{
  "init_std_up": 0.0527,
  "lr": 0.00168,
  "warmup_steps": 288,
  "schedule": "wsd",
  "decay_shape": "linear",
  "seq_len": 256
}
Each number is 500 + 40 x the weight over its row's rms, rounded and kept within 0 to 999. Layers, rows and columns count from 0. Numbers have three digits each. The size before them is the row's rms in percent of the matrix's.

# q: layer 2 attention query, 224x224, rms 0.0606, rows 131-191, columns 0-55
# k: layer 2 attention key, 224x224, rms 0.0604, rows 131-191, columns 0-55
# v: layer 2 attention value, 224x224, rms 0.0643, rows 128-179, columns 0-55
# o: layer 2 attention output (transposed), 224x224, rms 0.0563, rows 128-178, columns 0-55
q131 087:447440474524506448441476525476516396465499498545480489449575476477493491484519416544453452586463507531528404503476439496548493498529495450462506545529443473520436501427
k131 085:560509515546479463500500512513504466483455479491497532484502536495511553479468561498545442540576461537427515505485449506542482524534501535555488468496548430469485455523
q132 094:543515539544481487435425469525525488477500491509507485473479549507470612486426481476560461555499502507568489515430463478429471477501534476525492469560514546448485523476
k132 096:510484429477526556534505494487538439544474569590519479515452588506489531512469520503492507532509499495519462459546496509473449534428506522501591478573492445450510487494
q133 095:589588499478444567509554459469508555600505530526503567583430475461483521458494472474530577419488459537529471569491593526489539528479537555521524475494497531425478442477
k133 086:464566515441470530542556448516478502539515462467517430567498518570515465527522456506521557494493547454500446510512571535510568491497430509507463515532465553576487520554
q134 095:444474424494601510502506509481531488487536442449546465532525485469439493586533452575500422540528449442475491469489549482502538502514511507497461528513454505458467486431
k134 088:480409513513474499505428521496516498526547464493521520471541439509460473463473473560531519500485531601516513425575446530593549412488518466491477415447426500481534462462
q135 135:468433461555483497481478533562506537475519493520504585494545461496477501520557430526490507465482504511497552472481459530538548488544486422494450494456481475538587452470
k135 164:509487520522459490462436507537506558508552448488472551490493472529492454527514519526458518451461502522492576464457463526523556479555447485453473522445473498539537466423
q136 085:517611562515516532584507492496532534501530532534473513566458542510521502475449468522462530566531567539463562485492510525486450507436499496509499485468517454578524592456
k136 098:521504490473506459473484505455536497420544540538472417501550534500559582462516502456464506452493485548538459452492525458489537586507573469427495482559528511481462463606
q137 090:541627502538473532483489455431520499527493527486531499598445456521511580538471491513519614535559555544532496519472531572460529501476462567551463523474500523453418532434
k137 090:557413497534498459498499501482506448494538489434508462537449516544476494458502484551460546535456446542443480444585524516524606563541461488501517465582506504479483464517
q138 099:563529473527524504498519527464456469528449472466512516528451472491490495483478554495505534458508509498530560544489560489466550524475531557478495504433559576452462467531
k138 091:492498471527357530533474470510414515550549538488539577494473464536510453577491479502554495536516531395421552534552448567434468493459441557464494601515476499566446579496
q139 090:520506527515450494486524561510518540545521483527451535533486518498510563553487492558537566577469524576544435518500510509493483480417493498556555499498422509492517509482
k139 087:409462586413536488469485477455441580468468525544492334486456572470483561486468508514517508455502488492534468408518624527520547503447516492440480468584527546537545477518
q140 092:542466519516496450485562494592479435465476564535523488493549488512530537508502515484468493524541515542465500563479527476464485506473550571468564519515511428439403480432
k140 084:532486481546479476464534454555511435457546497474554545504433432471491495437544419511541576548594505484482441562464524435503473517476493565468476514450535516507500520445
q141 111:443441459519510522497530493530498433523407482534518503451533509514447451439517516506514409522558451455523464492517544501502476428519496465493544513527500545459500461439
k141 096:490487563606498523455547437480530449551434447467458521505476489521448446522465518495543434527540548477529494545544479543497411424545512546502505507469515483517482534412
q142 098:553602503501499465481547542500518544541481488459543524575464455529498502544500532534501507423457460494462528541469542498458517561506542505467453537474489505498441486457
k142 088:492534523489524505464454461572491508512567555463599556523466514507509443505495511503528491480542545438510515477508415522542479546473473563422423552553483498500460462533
q143 088:512410541503442526507549501476524484511492460527423532468574528536535507520494489506485444446476417524539438425507518480470433493553450490469520533481488483488504491508
k143 088:417582566478470522517484535442465582458467496534498461500533532493515517516576607522495505451505468546527487459448487475502546400563504468533527509437549523491502554477
q144 099:508463540493417527448470473498489518498445540500471579529458525529452514519510429468503465442491474454556532456477542518451512427502408529495583508504498476500510470494
k144 125:519463467525440492484489479488565554451472500433442570496533536508460407498535499467501513519459541487510557445515585480490554463563485486486516515470461507573481498446
q145 103:522546498455502511511536400518472615550475488508494525517458518486540496405458476418487532403525452419540503485587561499493483518475462476474564493447505517508528483486
k145 115:518466503528489504466498543522517450471504469493503512478543563551494433511569597535491478585497543534546512452455503494471571492563512469449552498437523448531460462448
q146 088:535558514461522551529494457491428505532456512491463499499441472519580533500466521446493529456491470413570480510579560465472481535493484547534534513553455532515442531600
k146 074:487510412442514534520485493569532505481494483528491483489537492456513437499477528425519534479453565465547478515482482449457524562508447469413515564478492485557476532515
q147 101:477487501526488466505463479518511554488487492489484474517483526517469414496546470533518517468493511548508547462455407574558536537521501430552483486415525461494576432476
k147 122:522445512533458483498456481539502553486473465453434570508519451512513424504529534549473547487510491512508518458483463484507511469506546462480487520457469436567507479466
q148 099:455453493529466436439441467504488511508489495482479462500555474559518454478577439511458545515476518514560496453458392517494510463508483472449466509453520459523563477482
k148 119:502436552553431490514519496531506492478472433497433590465501535522499443527551557512461536482506513541507531465478493541491534466564525483466468489439508455503525492500
q149 107:509598521438503485491532459490445468541509549440539490520431477444502577479466522471521464520450479470472489530541551452495501509462464578506506467550531525458493442501
k149 116:530545464515564529575544512477494403545522539562569454499506536495507543482493509506539508550470510470449446516492547484451425537463486522557495488519527497426477496554
q150 098:452416433607509526524476517486516512505466497543520507439475499534463448516503531561531456569504520509449497480551478570513549464517520453464497510508474486456533443475
k150 090:416462502485482503474408517478514586501456480465523497508457482548499464473501451514501545494466457537498543506502521509525547475531485404483488517516430558593534496427
q151 084:486437489565370468465504510508441564495490511536461549492514479482443471485493516476478555508505459546568512499511435555528493526501512487506472497466409526499509486443
k151 075:472505545410513528478520542432502488421429530473403454514520567492490447440486522535556489439478495492500514512463449506480516524490487558447498472512532597579479526518
q152 111:498514487487589522527537514508532491495450476520458477500533569485428494491525518497553426581554537479467519479494521483495464543505511466449552454556546493435465557451
k152 091:514429493564426412496520497469501494455497476460494441466500509493506473526457483453520491561455475499526482435413514461462482520543578487497505446540539510451428566473
q153 095:425440446553548472550463500526495499449527438532481476463567551481495453516521421548512452576531421503495552449500525517518495530521484414492531489558487497513527550479
k153 089:520499582483540476463482407473541457471457469458448431526546509502492540408474606514531460421512448557527511467517493482519598449516512417502533443509498468476458447519
q154 090:470495533487472546507500519472538515541545530487493392470516511500501441548487542550573488537468477551555482504501516514488477510416481543582465531506513465507466460471
k154 082:500483414554506564510493468432534460468521506429536432532511507526469523468602536504512481457477442557567515563566475509456505486430458527476453476482515488460536580540
q155 094:519504483400487509586511542472525504493539535523456511546482504474581546490480458548446559488488453499503583519415474496500505527521470521482427552515490422508515490527
k155 086:493482518443501487474477474488473497527539469524514446572480539528544497549546531500519536485523526497531550488463527525507557519581507422467436541498501494449494493599
q156 098:436398451548476501514477494531506518516501540552516533422493527509481414434472494480507417514493492487551500422501430519516471467527539445418524456555438493568525446528
k156 096:478490512472490482476508516501572436496457461475484570504484521460456503533523457537501419495517438465498574534516485511473434438519478547516537480396636503541421474530
q157 101:554474501472496452420532520557459448463573500498529576511488422548554517540493524544468535391473498515499502527452449487465606466529536533498540520474489486539482461580
k157 097:544478542496545524456494501554503459493542522485553576474441532474451515492555571496459522429547473480518506529484437481544445476471490583474521568468465586459560458536
q158 090:532559506503457515567495501478582536553452551557515491543419485543533529450455549459564527428492483530525439520436486546433524531396449560494502479516514476499480451483
k158 089:525508424550500543498530529508517465527467514501536515533457509502498468512579474530491477618501506497475492484466504479500514490528486486479461498475465464411446475431
q159 094:418447527492471478446496515427486480582441518443506427496457469540560487468485510533523524541485516517502437489492450565523494446480493545579484450506494543508526425505
k159 094:476461403502526527575557571495535407519428515540522473446481542542458545460494436516536495539542486507477504582608604546480500504473416461629538526480523492478553531501
v128 086:460468564523517457462548520492533465504504453456412559526480444502521447508487581497568503493460523547542511477505449496454436473499477599513514442533503509568527520515
o128 080:572507531505423525466483598471498474473578472484482538546488529477538536511510493539498536507491496494534518554472524504479505491555486537489520539479551506444417526511
v129 089:456506488494508540502471558467534499462463459530591519470496527534522547503522496583486493513526451475604452510565482481519494528544522469484540490535558537491477487539
o129 087:514520504478493463501452455541495558508490557538438522494511506498499504528535484459500448458525492495448487435457487537523542489427451459517474452498478447553557514490
v130 079:522508445463561479483484482489462473531506510413549426526481469435552400537469460566493496456511475464511458534544500519546518499564515537510514558508465557425557518550
o130 074:491531513533511511534473421476494492466457523561472470452551495525488577483461494460521496558507537515421486526528562533451474506429467456542466437504492395575526485497
v131 083:444524421449541498474487485545507495530531402484470592541462539510510460514470534523544469566562461437520494421549462562497511478457502501458484513562482444544493511472
o131 082:484458529593513484414472486495512524455454566518502501543462421444496556508497484486463482448456460527543394521419503527534441497541506528534493478497513498489531565561
v132 088:518468480442528533507538557437565521593498447528518535477466571499478498532611559518463483534480441457509487559547457524504452491500493550550507507527498534437432476532
o132 084:502578496512508464490420450541477469460510492527481448453545512482479524568490448455483442523446522533455521421477489506500514450429505523502454506516462462545567568506
v133 082:567474467435521467470553523487551548569487453544471514490498497503529529560547579522487492477513497523482556450457566476508462459571532577438512502534560536471523543486
o133 082:483604473474546467436412391522484474485502527464527388448549504501461527549458476455474484500448515505459517462531519539518536492454494491614493514526502532520535504478
v134 088:489540534530527542573562567493510538640502469508519448517498471492456511505539456600480473468494480432498499503500497496548477503472490498602530566554543458464498470563
o134 082:460535500454520448478466444510502455468499484483459500494584520479482524531475480426510433543477517541462525441507526495439437455483465462495483455489475464485504590484
v135 079:533463440495511552525486515503447515529512520526556489504481446503458487455431477526462538526563540475500519462511525529483550457459546481484465482556495454507471491489
o135 077:463423557495554498542557519537511467475538507465509627517513599468449459533534475486458390509511442452582517512495496485471422437555527541454505516510501514454526623457
v136 081:518524481504554524476512523559432502488454616518555481437460491475508522480437366494498526578493431518497526455432526528510505545525532468481520563536486465409439485481
o136 080:459487528464474460454496453472544514561561469411531570455545540477524438574534508501501487445498530541442426503488479441503508518450568524422472466510517524550487564555
v137 093:497457438556424518557451510465510440525499453517541466492478568567529479488578490484563548524526472491564476493470566587473533475476553465499495549502554556479536424472
o137 092:480551555495538466530494490550507572448515571578419574510546484527494504515470494461416486469558494503570490511470507483460474499518445536489492429499542424517530607496
v138 084:506538486484496522551515473527524485505537572486516555448502443458453473528443417537539518439499532475494536544515452455521545532473510467476478453497485465556499492471
o138 078:487474496501589509598584506485488500497564521449499481532534538469497490544445511437523467590500498453414431512542541568466457482544476452465527468536536456453485491471
v139 081:526548472464493484469474541465536468604482481500421542466472579396488498547528444421436482473529465521463501510484576474483500463472445481512503456445492487475523509450
o139 079:527561499506509500478535471387467457429516508436535371435543472537484495546431534509537520560453529506500568458504571532467552520451580505520492525502479494489475526475
v140 081:489462453532511436456527407473476508399531528545504459531464457484494491436497462437522509511441478467458475458464546514455502587550500484465479474472498531496473533502
o140 080:449483532581509601488505479478492448517418527487541473414498482496515541457512512518487552489499514481501459552497440494576520510470547499520571513535466541554526406507
v141 083:459542446624556458568533540562524488507480535545461472473464466518479482459457490447532520506515547504463455457532521525460475451504559473555461519563460455505468550519
o141 083:489424566530532482500530493484490452485470506391534557461523497482465452493499474530482415489539381440527475518503471477528488483495474541465573500409431499467497551464
v142 084:434484529559511472504503449500475497462509568480521490446485487529461582547521457517539530549500455467504478472530493602527510535513605495483455462505511470470438461587
o142 084:474495542517577499559499515544490486479495498539486533527585519520438505470509450455505435534541470493472503537499521460550429452516467469480471468527510476570540562517
v143 089:422496496527519457500522504510516511477466612571550487456576435484465551486463509537496560558494491539561468545548445510576473517487587548505498497531485535520483474526
o143 083:514370548483490517489532550560517465493572454487500637542507512512447439492611475540517433428527459473529484521482481476508470414560451526450544489526537507456538524512
v144 086:451537484477490451424468464492520461563485523519535464500522577458554513513526553458558450481470545471513518455493487470469519469500480492536542515436534563453570412528
o144 083:545587501541417535438443447478463538474493518515435431522454407557524543505506501536529612535494540563465509524509510524499543531449529550521492452513503435560477477519
v145 082:534439538512454511494452496509430508397495554446511507506508490537505569475522497507493509531498514508475505497534465548468592505484580462453450512559465487469457554550
o145 082:431453477462570514563574520581527501515508541533554537511547499482492459439490443494475491471567468417500515524484423479489396506508441510525479469495504520497544497460
v146 076:522514541499435490496518564484503476577460402515434484514463515482462489508519494452566492462482543542493539479422472486495499430480407567494550448480492499559494414410
o146 079:590597497475465485477520493466518519478530508447503445551504511524500504582504550519469573552421558494489556506525527480463535533494522525504477557475508478465473560522
v147 082:460489490517525480469519525545482477534480432543491504544538487496547493557528506450529491559494474467505515459467499437440508478563499529471488501431464529444516532558
o147 081:504508502493500512422438500479481524535534505528461528470453413466533508418550500520473529422539484539581465463508439509554538508455510460552503492520534550591510412533
v148 077:489539592569525489536542579491494478512433438542528461479433583549484534466583486508494538511513476510469531489456535500468491505509540509470460525463467427543527472457
o148 075:479570482469498496508539434451513531479531547492464553509542501528501480566478537412430465524490537484478547502513498473483533502424529522469465514508490537530527618509
v149 084:483533519470466484492477518471506479478513530436475467495524490525514510523531592511518472446531431520556496522574523491506451485548587515456561500540539656494509512496
o149 080:579483526451473491523497513530545539495487447554474566496502499585523522442553476502517482441496523490493516492498513505458505491522421524483501484448515440495517492448
v150 095:539533468534493565515475529491473484494507466520519546447533522531488498489488522546520509555484488478491515561506518581500522451502512494520470484512581502506438504502
o150 090:501463503444572436532506567590499506546581528513509557506526520484484441527493459487492381494502449544489516436514477510510484456565493456474552496556554503471516590488
v151 086:493535466498557508495563559470499506572473450478506528472511544437569481460519480498509431520456500444517528512530497495532526530589406513505544531442499520497542477535
o151 081:514585469533441503462459420457463551451492556524446406492487424525553585501480517489495603535503561574461455486504507529469515523426544522545478484482502424521476467539
v152 085:488550523555421543523436431413486487524454495534449476423556476524493546507470425478456481485517482447498499552501528526511483485486519454557475528551490580563465465469
o152 086:499469555455548472495528471495471473551484460466472558518509497546444487518542515522520456469480496555483573478496487438495505468531532552455547536503508483438532539468
v153 080:505481486419498541402496478532487507530503390413514538530527587509447491467515546502466507492458519526547545557496532464446460431451425489481507483489542547476487418492
o153 081:523548458529408488491533506418500568447499567521518452530469468509557508518432534561508582528511530524469470470540503533520571544505507514544476466431483477496473530454
v154 083:519512502430524505525486533525529487539492378512481510564528567501581515525531526502521463483524471437516458522453471445495478476566523572500481498462518478494501479507
o154 080:517599458553464460470419414465492534450448553525494400473503460519517562503471522463497562520479567557447516456542501539514501522403480469567479461454442474583522469490
v155 088:572521530537453596574557557468459475468510549429542460453561477576498584506512430576456531551484470510553483510466528495523495470495508432539563485482532505429496509534
o155 086:470476468374507461502496527572513489536531467515509595457560564466504450500529482503510459446546513510517563493511525461456515473546443503473472499506514468498463529516
v156 083:524505547513514524434527514510486445459466434489511510511513546509511481467524528489503531484488514478477483574460559418470492500506500550495555534513555508448500505495
o156 086:534511428508506445531442477553499583527482504512454478421436466462526505517491493531457480466552492532454496420497452481570605520475515505533487464544438496562532447481
v157 088:519505503461525550467529537460503473524488497469530474450491539484473442480503467528466539499476485450495532486518477521518538521433482570497467580458486451524536443517
o157 083:524548492505542471549490476468489488522554572497540438494510492503487492577478521433508455616508512500433470522525527534487471467551478437514508479495505517510517587491
v158 088:612538554504551482453511545573552451539527379492471519519529488504565484522559511504545449521479473517468516464486474522467470489550481465478484496502487493552494458466
o158 085:504621459533507540480472393466435501482468568498465427497500447466540606558469471454491563521466496555435529509486526508507524499406500559563460486455519481505518459543
v159 079:540533525500523531541488597436424511552533494459524550464487465507509408462494544557488480503545483481525469591494462478533498524486511544469489527506583434484483513539
o159 077:529525475483496451552496479543535533473521523546505441517536569500490550546491471483485476584489493493397471498532507537502462461448457476535475512482419495501502477482
q160 174:502496504471471507463490531527490579501535470466518530509475498505542446492541399486471521477470536505511556500500445504638521466488438497507506460454537486512564473509
k160 112:503572510545492482498480548536514549522524461505472479497468386534517558527511450497459549460489487509521579442439507541495557509532466518491492510455487506507580534494
q161 124:509512496505498500532550436470515428513447544473444489508541558485464585486433588477547445505538446512471456515506554474404481562512519492504490530499480523474388531492
k161 148:531441508464530530509491445448491436508473540485528493480545526466456470466484535467499463562544494508472472494554533532457441489497525500482529492581493535497423475530
q162 061:478516527456532467499513428469533485498470473543493451530524441534428453485476543508498499516515535495499401537525525542459457490467532526503498505568470563541472508566
k162 048:453457460504539493529564423484445456387482557549529598499494623538509524486538485517510486491457495519507465549492441379530510517467498495512492473513507461509524516496
q163 107:482510477464512489542543425473513453468448496524475455550548538528466522470451588499536449508521465499459413517506585503419468526497545513521509514517469532485443530524
k163 108:500460505471509547535509454469514429514482574471525529470531544469461465524476526444541449559526502488484488497551522532433423511517559499489524508574498526505430477528
q164 069:506456473515496507501468523532496545480514521494514494473415517400570520418516493516455558496570540532448586510491464516647466468514459505476494434473550512442559478508
k164 063:542559536558474451455456606502499537518511477484516493488488427604496495535527459488437536503441538455501523457422428465547553485473489478479481494427462463589560567488
q165 106:536572507484526503555573452464485460466474511473483452481500584491457529509471557494533413504506418490491428515492563476450472556491527512505508534511483507479419559501
k165 111:496442502449501535514519443458533442537469525516518502495530495480506467461484541516563455543519525493465473497584559524456442501469518509475528479574495554487436496512
q166 096:496495466496555448533509422450511443488504532536511506551541525555485551538439558507511511522549536583451408513490567506424496587469524493478434522524501473440484489514
k166 106:492384520508487504427495499478543450487494579503493480412533517477436491451509497456475438576530437457477504507492481532514445418539532484506524481522463570533484460496
q167 163:491485518492554522547543437465489434507453539534489441522516537474478528460484519516549462546536437484489376524527571477435441498487534527529530500554514513471415522502
k167 197:504477490475543528485514441494512415515422497536528477485504540456497516463471529469567445534516470494480433518543483498484424494479521485501518471538497538493478524535
q168 092:555535558591476477508480527549511590538515592512470441581518470547492504553496552522486573459480541493528561478460507525470542559476531500494514532480457550494486525434
k168 084:542569447421483501505417541492494530498539460506527481505465457421562511497532468520421542488543565483532566500568458475491592502559492476602487523509477539488523500552
q169 093:579526503522460531453520459478509505434552519526535430516521576444492498519516445486482556471439504417513477539465468448467505552503425545420469513489461583481438541611
k169 104:526554488523494505529493553461496551561578460456462520476442473532517505507512477533458576547507520531514611449500494578541524485482508562529546494496510502534563479482
q170 082:552518542499480522455560447444529559495541569425514477495466538583486504463560478468501556467521472412511480522508490436529511530428505594425477460467520530448496506523
k170 085:494472504554489511513466572460550542551502488522430462490481470440471500505490446578461572529475547500475525470511446539515444435473431541504527515500499477546544495500
q171 076:466482450436479490548530435491539542568496477523519528516511464488477408502498494525554478503496486499437451460507592500507490523557475448520449567518546372505525420513
k171 075:531499508476479569465475533423429490496501536476505541486452594610469470571467514482491489518482490469502559504476482535546556488554558530514493489476517520534484507515
q172 101:444426516481517559433525509433484466508470483462535515471490491464468456438525455500522497520541481387529508484482432430551464459419528527433460422525524510494561426494
k172 080:475511459607496510573481478499542542483507477569413458444505527579447493475401492520492498523483498521488506453496487505504515514479428625498566491498559501546553549452
q173 082:478451461456583463561451496491433463502484474481518570464511482426462501520456404460504487465545467515497501447472467485498484491473415498563500537487560437522582555462
k173 073:495433504552461441502525468537550585431527516518436528495478494501448510483517534484498563447508473523536463503480511540548436523493497457466562457482451504454467544543
q174 099:523463511472526540461536469516458471554476506545552555456540590426507467513509419443478420500501488547483478515550477514563446480497494523521489527547594487521502465501
k174 077:568450438527428487538585504489503480503502510516439525499566513579470526437520491563432466486566515469441529536458521481483561471520455510483588459531514521553528512501
q175 096:459452403449462476517493447495477431533497493483515514425494445459525527464525462457554456502520452506494518481435487437546485456506501510623489495534495435524577489489
k175 079:402475553558545520440484531525452490443495520490497541531531512565465522505489529518541456489513466495518406518493473500541437555537446470436506512416495528478393514446
q176 072:571522543462453518445505489462464596447551440538566452523457530510519405557580402499473462544494550493524456521507498539565491443502444519471499483504491518507542518530
k176 175:498551510528468465525504575527522567504541459519471519546435496543521507513516437493496551458464537488520540494459456486559544496485461522519499498413505476521596499448
q177 105:493502501521480506471449545551473528509553502464515551486475501478573510509505436475463547464487522510516604485509447468609552502538466489519489469441542452511554490465
k177 075:547533536508463480511493542493532583558543470490484432510515353495531518496491484512494543490497497446501495472446537609456500485515493503496495533461503524469536519503
q178 140:511519511490523490543543423470528419507453505511455463519559535506449548513459604512546452526514455512474421521493547489400481547504525507493503534519484512482384516507
k178 149:515463501468511525498488466446508455525464535488531489471526531459451473475487512439514438549554492475467465486555526530478429483510541500507521481597482535504453470521
q179 100:501506518512549514516557475460508412469431519529461492512543542511460582506456557509576448508549436523480435507493529464434485530493510524491456499523514509466449513469
k179 110:533452492510494535480511465451514473523484525481525458482525515462466461459498530468510443590543514463478458488537544560486394472493531514496526482557464523509466489517
q180 132:498460471521467517465444530538473574539559488487519536493440481502544454485521410502468575485463556481551561492513448507577524444536495503523533490475509499522580482482
k180 131:478554512524491460507500544550480527448533457493486516522481470531533528534505477537487538435448494527513556517425462472536579528506463474510465499437508465489537501483
q181 091:514484566485524472503519446390473461482465531541494441471463568482444488410484557533517447553553461527444478502567616496487465514522533496480600493538532509461446492501
k181 074:537484441455494524477483527500514447570442488495495503542513542452467477543545533465475479551526530448541448473534483526453496459491520524539483484545467569536497537508
q182 085:489501510495494479479462474474436544567422534586522476528452493490557467437475499451504461501528488578477567505525503538489414530516465515515568538500475531467540497526
k182 077:542475533505425553514489563485434543495517486490600552545493462463566383538526549501470435497473578452464510492501509512462573495547462547472449461515505525489458495450
q183 091:509533533488508551520562448472532480473461519472459417510541523520422553499489526541563493487480441497560435487488573465391538505480492512460541496513435553483432542548
k183 083:533536471533484482475455540474566540519512494501501500512410506477490503478546425481447521594500569502558536405537439553514482444501473548541484471457479523522603482464
q184 083:417513426473460489481437493521532522546531514439468563447552481424536514509526499483487496499491455467535527457523437489499485471562489481552456485533569456562524463425
k184 079:510473546455529459523524484532445444471468521536435429509509510507533570452534512525527559427537528515463481505539481507495481549424507445567559538525493510473516522514
q185 101:432461466511477528495476426543527501532530487524483571487491521514453509482513414494485461496481454485501523424546524523582552456550500469601505570544564493586540431460
k185 075:569443556486448455563557519467475452504463524436543511487562511467517493512534500482445471453563484450472472570488505404467427533494513475480474476406500482458550520501
q186 110:447533519456450501439491506489514481515486458509453476592507466478455414556522535561516527566413534481489483497535520554474543449560534495475438543515425555538475440476
k186 099:446487456510472545524497494501529474484562512512524459481492576598487504511404447400497477512533441450516548438493557530471554577519516504493453510516456547547488475510
q187 082:438419491505480493485464568550530485514480495527486510528491505427532504498478442452529469556575492481425459435469464518616454444492520490538548460550537442537520516478
k187 065:522508520500515499504567495502475478462456502506476512436534502540517535520452504504483461481458473520482534562490513449505465608530509396478478494469497471481467541537
q188 089:514571470495459537475498518459452522492554570485500469486503496454486421506488517488568527570537535494458495487488557581484471536572487488491548548485526480496541503395
k188 080:463490489424451442548541459537616508542445549465448524489445566552520520557504490528394526440536450494526515529452481484515521536428532546487494517492466512532469541521
q189 094:568526554555501486466480508467498544526544528509511455543551559478536497561439494478507565532480543482466497508475493517449555596522505494486452529519530558464473549501
k189 087:482542472428493519482523511505515496490497512454432498450490466484558503502534439581385532514516481567506547461489556539496515455433475505526494540512438473543528425494
q190 101:513469495509489494423467556468483523540506481545511490471485491480505426410513489512499467516554512496515461522574497500517432465487487464472640421526512494538491480479
k190 076:484509533482550502523541500505470450473417475513491456523508529435519489545474474475430515517446471499468505548448472470404548493496501523543474474545610489417532525489
q191 089:531535519497511498522462438471469556513532512453516531479495603558472555489471468499533518437564503530551480489485444483405497581451426505505522485469478475454491554526
k191 080:512461507586415479560484505486542532484547485502495437542468439442516489497547536527456566547523565499506472481561511534607469454437515501491557471513545498518466470554
v160 134:500510574543536464539503488468407540494516573452503453560512563506466399458491480411535526497515508536441493516515437502478501530516433505568423439505456533471493453513
o160 140:444535506452524507512501561499461468519496476466521549489466514474497477460510550550473516551502494488490443518488442544487451497486453383366491554499579468489498511507
v161 122:556546522554513508486431501454435512526482498468575555535488519477469441414505387423500547588545559480400480500567479520509488479522473496494476517533462567500507427536
o161 112:451532481495568507528518616510564492487587518453505551552470515471498463478474577543502477493528506464505559472458473552526484439445542478497451498493550453515529434455
v162 130:518433552508429440584595487485517507475471555406480490440503504474463433482430509466502523459449490519485481527499498434559501504511499490509487513471531517435510500574
o162 131:458497496506501514485478507509539484544460513485550526445528535460483509519482549522394485506482428442463481488519533515475481548463534494476434468440529480481511529502
v163 134:459503479485549580510500476430470506519487464433429483443543494507469507466528540482451538591467524468512489459489566482508467438551441526493536481528488429536476484510
o163 133:503512454520517480463494495539494492380554530526478528518506532455536494506492517413556458515491513523472464503479454538458481514459479461495504499462492540567463541425
v164 134:616507490539498516507541573547503531522526548449486573482500512512520501505451544477457515476486511518450474510477496448439539485521502422502397498528494539523459525474
o164 131:497458509506504538417462465488612480507439522474530501430518458463468477505499549485460503542528511459498523497488464508468456581437573528485473457466484495408583461495
v165 146:470500480497481514556532520480403501439478552547509489523504551510482464493449442456512485560551522521503520516554447559515496437470458593591477555474444497541481453520
o165 145:555531515489577428503467537461430532516470472473469495519494470451496467474512524551447443505512487546499472523482556544526435462547361431492565529472569476509475525490
v166 148:441485474475511542463495541532518521464505461554511540511467523555532495558468503445472480540532476531501515413462567556456494503410505520550526529463432469551461568496
o166 148:589484510519528471531453469489515578450485543539490517500533489507520504532511459515500456477534566575454465539519489507405547512520453526451610474493540541389512557564
v167 133:488512510533485436542545517555526511470514538433533532462500499520520500485473503541484467503499511391457527497589519474483475484496517382520382484521518526486498491508
o167 131:506458517413457476514466509451485501508463508470531480475481476581464474525504539486450498520498555534514474511530518533543510588331538453524505497467513518492497491505
v168 143:497438452455496408530471453586603520467501478447474582485507471477527462475540514511493473454471441494534547483489524434485551531542575472491473471494532476525489578527
o168 129:503397494452424513480494458459521512553492511552562470442532572520477514522480439493483549489505539490471561525586513439493508543473559526554504481498413515488525528473
v169 138:430461449531561481460476510473474504581515530537530552491435529485531520531513555450488496551511511568447503486525520577519486490474394532488465481546507480518479508486
o169 134:461545536465498464554444540500449517491467460499498465476449456398484448507499429479488502539493551555520531470476512471576502502542432425534523547488534445517489507430
v170 125:477525517495552502538438492452454489481496479523530566571543512559528430504471428460526558602558498536423519502571546556499468508462503502562437553502501524493472560527
o170 130:514520484501583499539481533504479498442474521494597478458450529454475422512525563513519457469465473529452441558484497523441475496504482427400572599471585512500472531496
v171 143:496463455434485474456528547534547484485520499563566602460465481492521428473501413437496483513570475526566555504460504480483482506384503497536569522500431549558502500484
o171 141:505493527485560468534427526462501480513522469514505426583481527546518462454532458559483484463565546586513563532491457505509544456537444534423514476497531487461573475494
v172 140:407475543472490476515534475490440467407509546490537470431461535516472518535430523558520458418459488466506509501589473501525511479521465533521467449446489428502484467495
o172 143:488558472392479441501533498459408544525459469483432503470544496477534523471451493486442441498467533475546444527553479464608472516527418507524484482531544493488440546552
v173 146:435471447370479504383460500569487516504487501464494558441424534476495456524530504477471512460486484494536571443525542530511487421546496505550490439498459461510509520482
o173 142:484452519399455514438487574479451533497508449529493509435487498450518561507506410483465521472518521519553532550527390512549461513493481483585496497479532504543596561469
v174 144:518468554454511473472466495530500453468480431404497526417518504475509441530505460500531471519525425480516482487471448523516472456605444471543509477438509478460545522570
o174 142:502501526490506550385543507525476517451519483602503626394536579458532531479489548485424482466473465505506556545524428550460521541457481540485527534497460540530504546469
v175 159:450464494553543482525437461456450492439462532484508565503506528463518412495517476482457488509483504461473513494572443544529542498482485446568468476468490496484543493524
o175 163:515445446488595554486526587541535486499518565487478605471475430433531486539420508508435521470466519526495505474505434598475427510419509531492592518513594489506536483438
v176 134:456477512473488508532472541515460475576527517522466443513498566457473539545451514435513500533485480447455505487574505603502450440509483607462532544513500526426538471527
o176 139:492545527524535440518466526551419583505521413483508533447485501444488487482527504508497482510482488594478464494460552529566480491568388388520524487493607502587478492503
v177 137:522501498458535460449526504477495520499557447475492530499512522488529499527465565560518487461474457433527551513545503498520484512503561599442506502518524440494452637466
o177 130:446486567484509537477502499546466476481468450471521420479546512514506521555545449517544542479516489473485451545509516433525408523495434454516544461526460567576435469567
v178 149:441505455557569537464466528529520481535470471570555469453506483425537555535524468516503522549483492514504513518495568565444500499530476501510448480520440513519499439428
o178 146:490529507518476476487519459486466537485520459489463494554523491443531483458434495437520491501513569592564494492506544494552492538498461502526492521537512475497433552509
v179 170:571493554479537486455477522553505510504488454378504570509532482529525449490529572505508481504484474492550497416550545513515517547406474459516515489512459542537476530505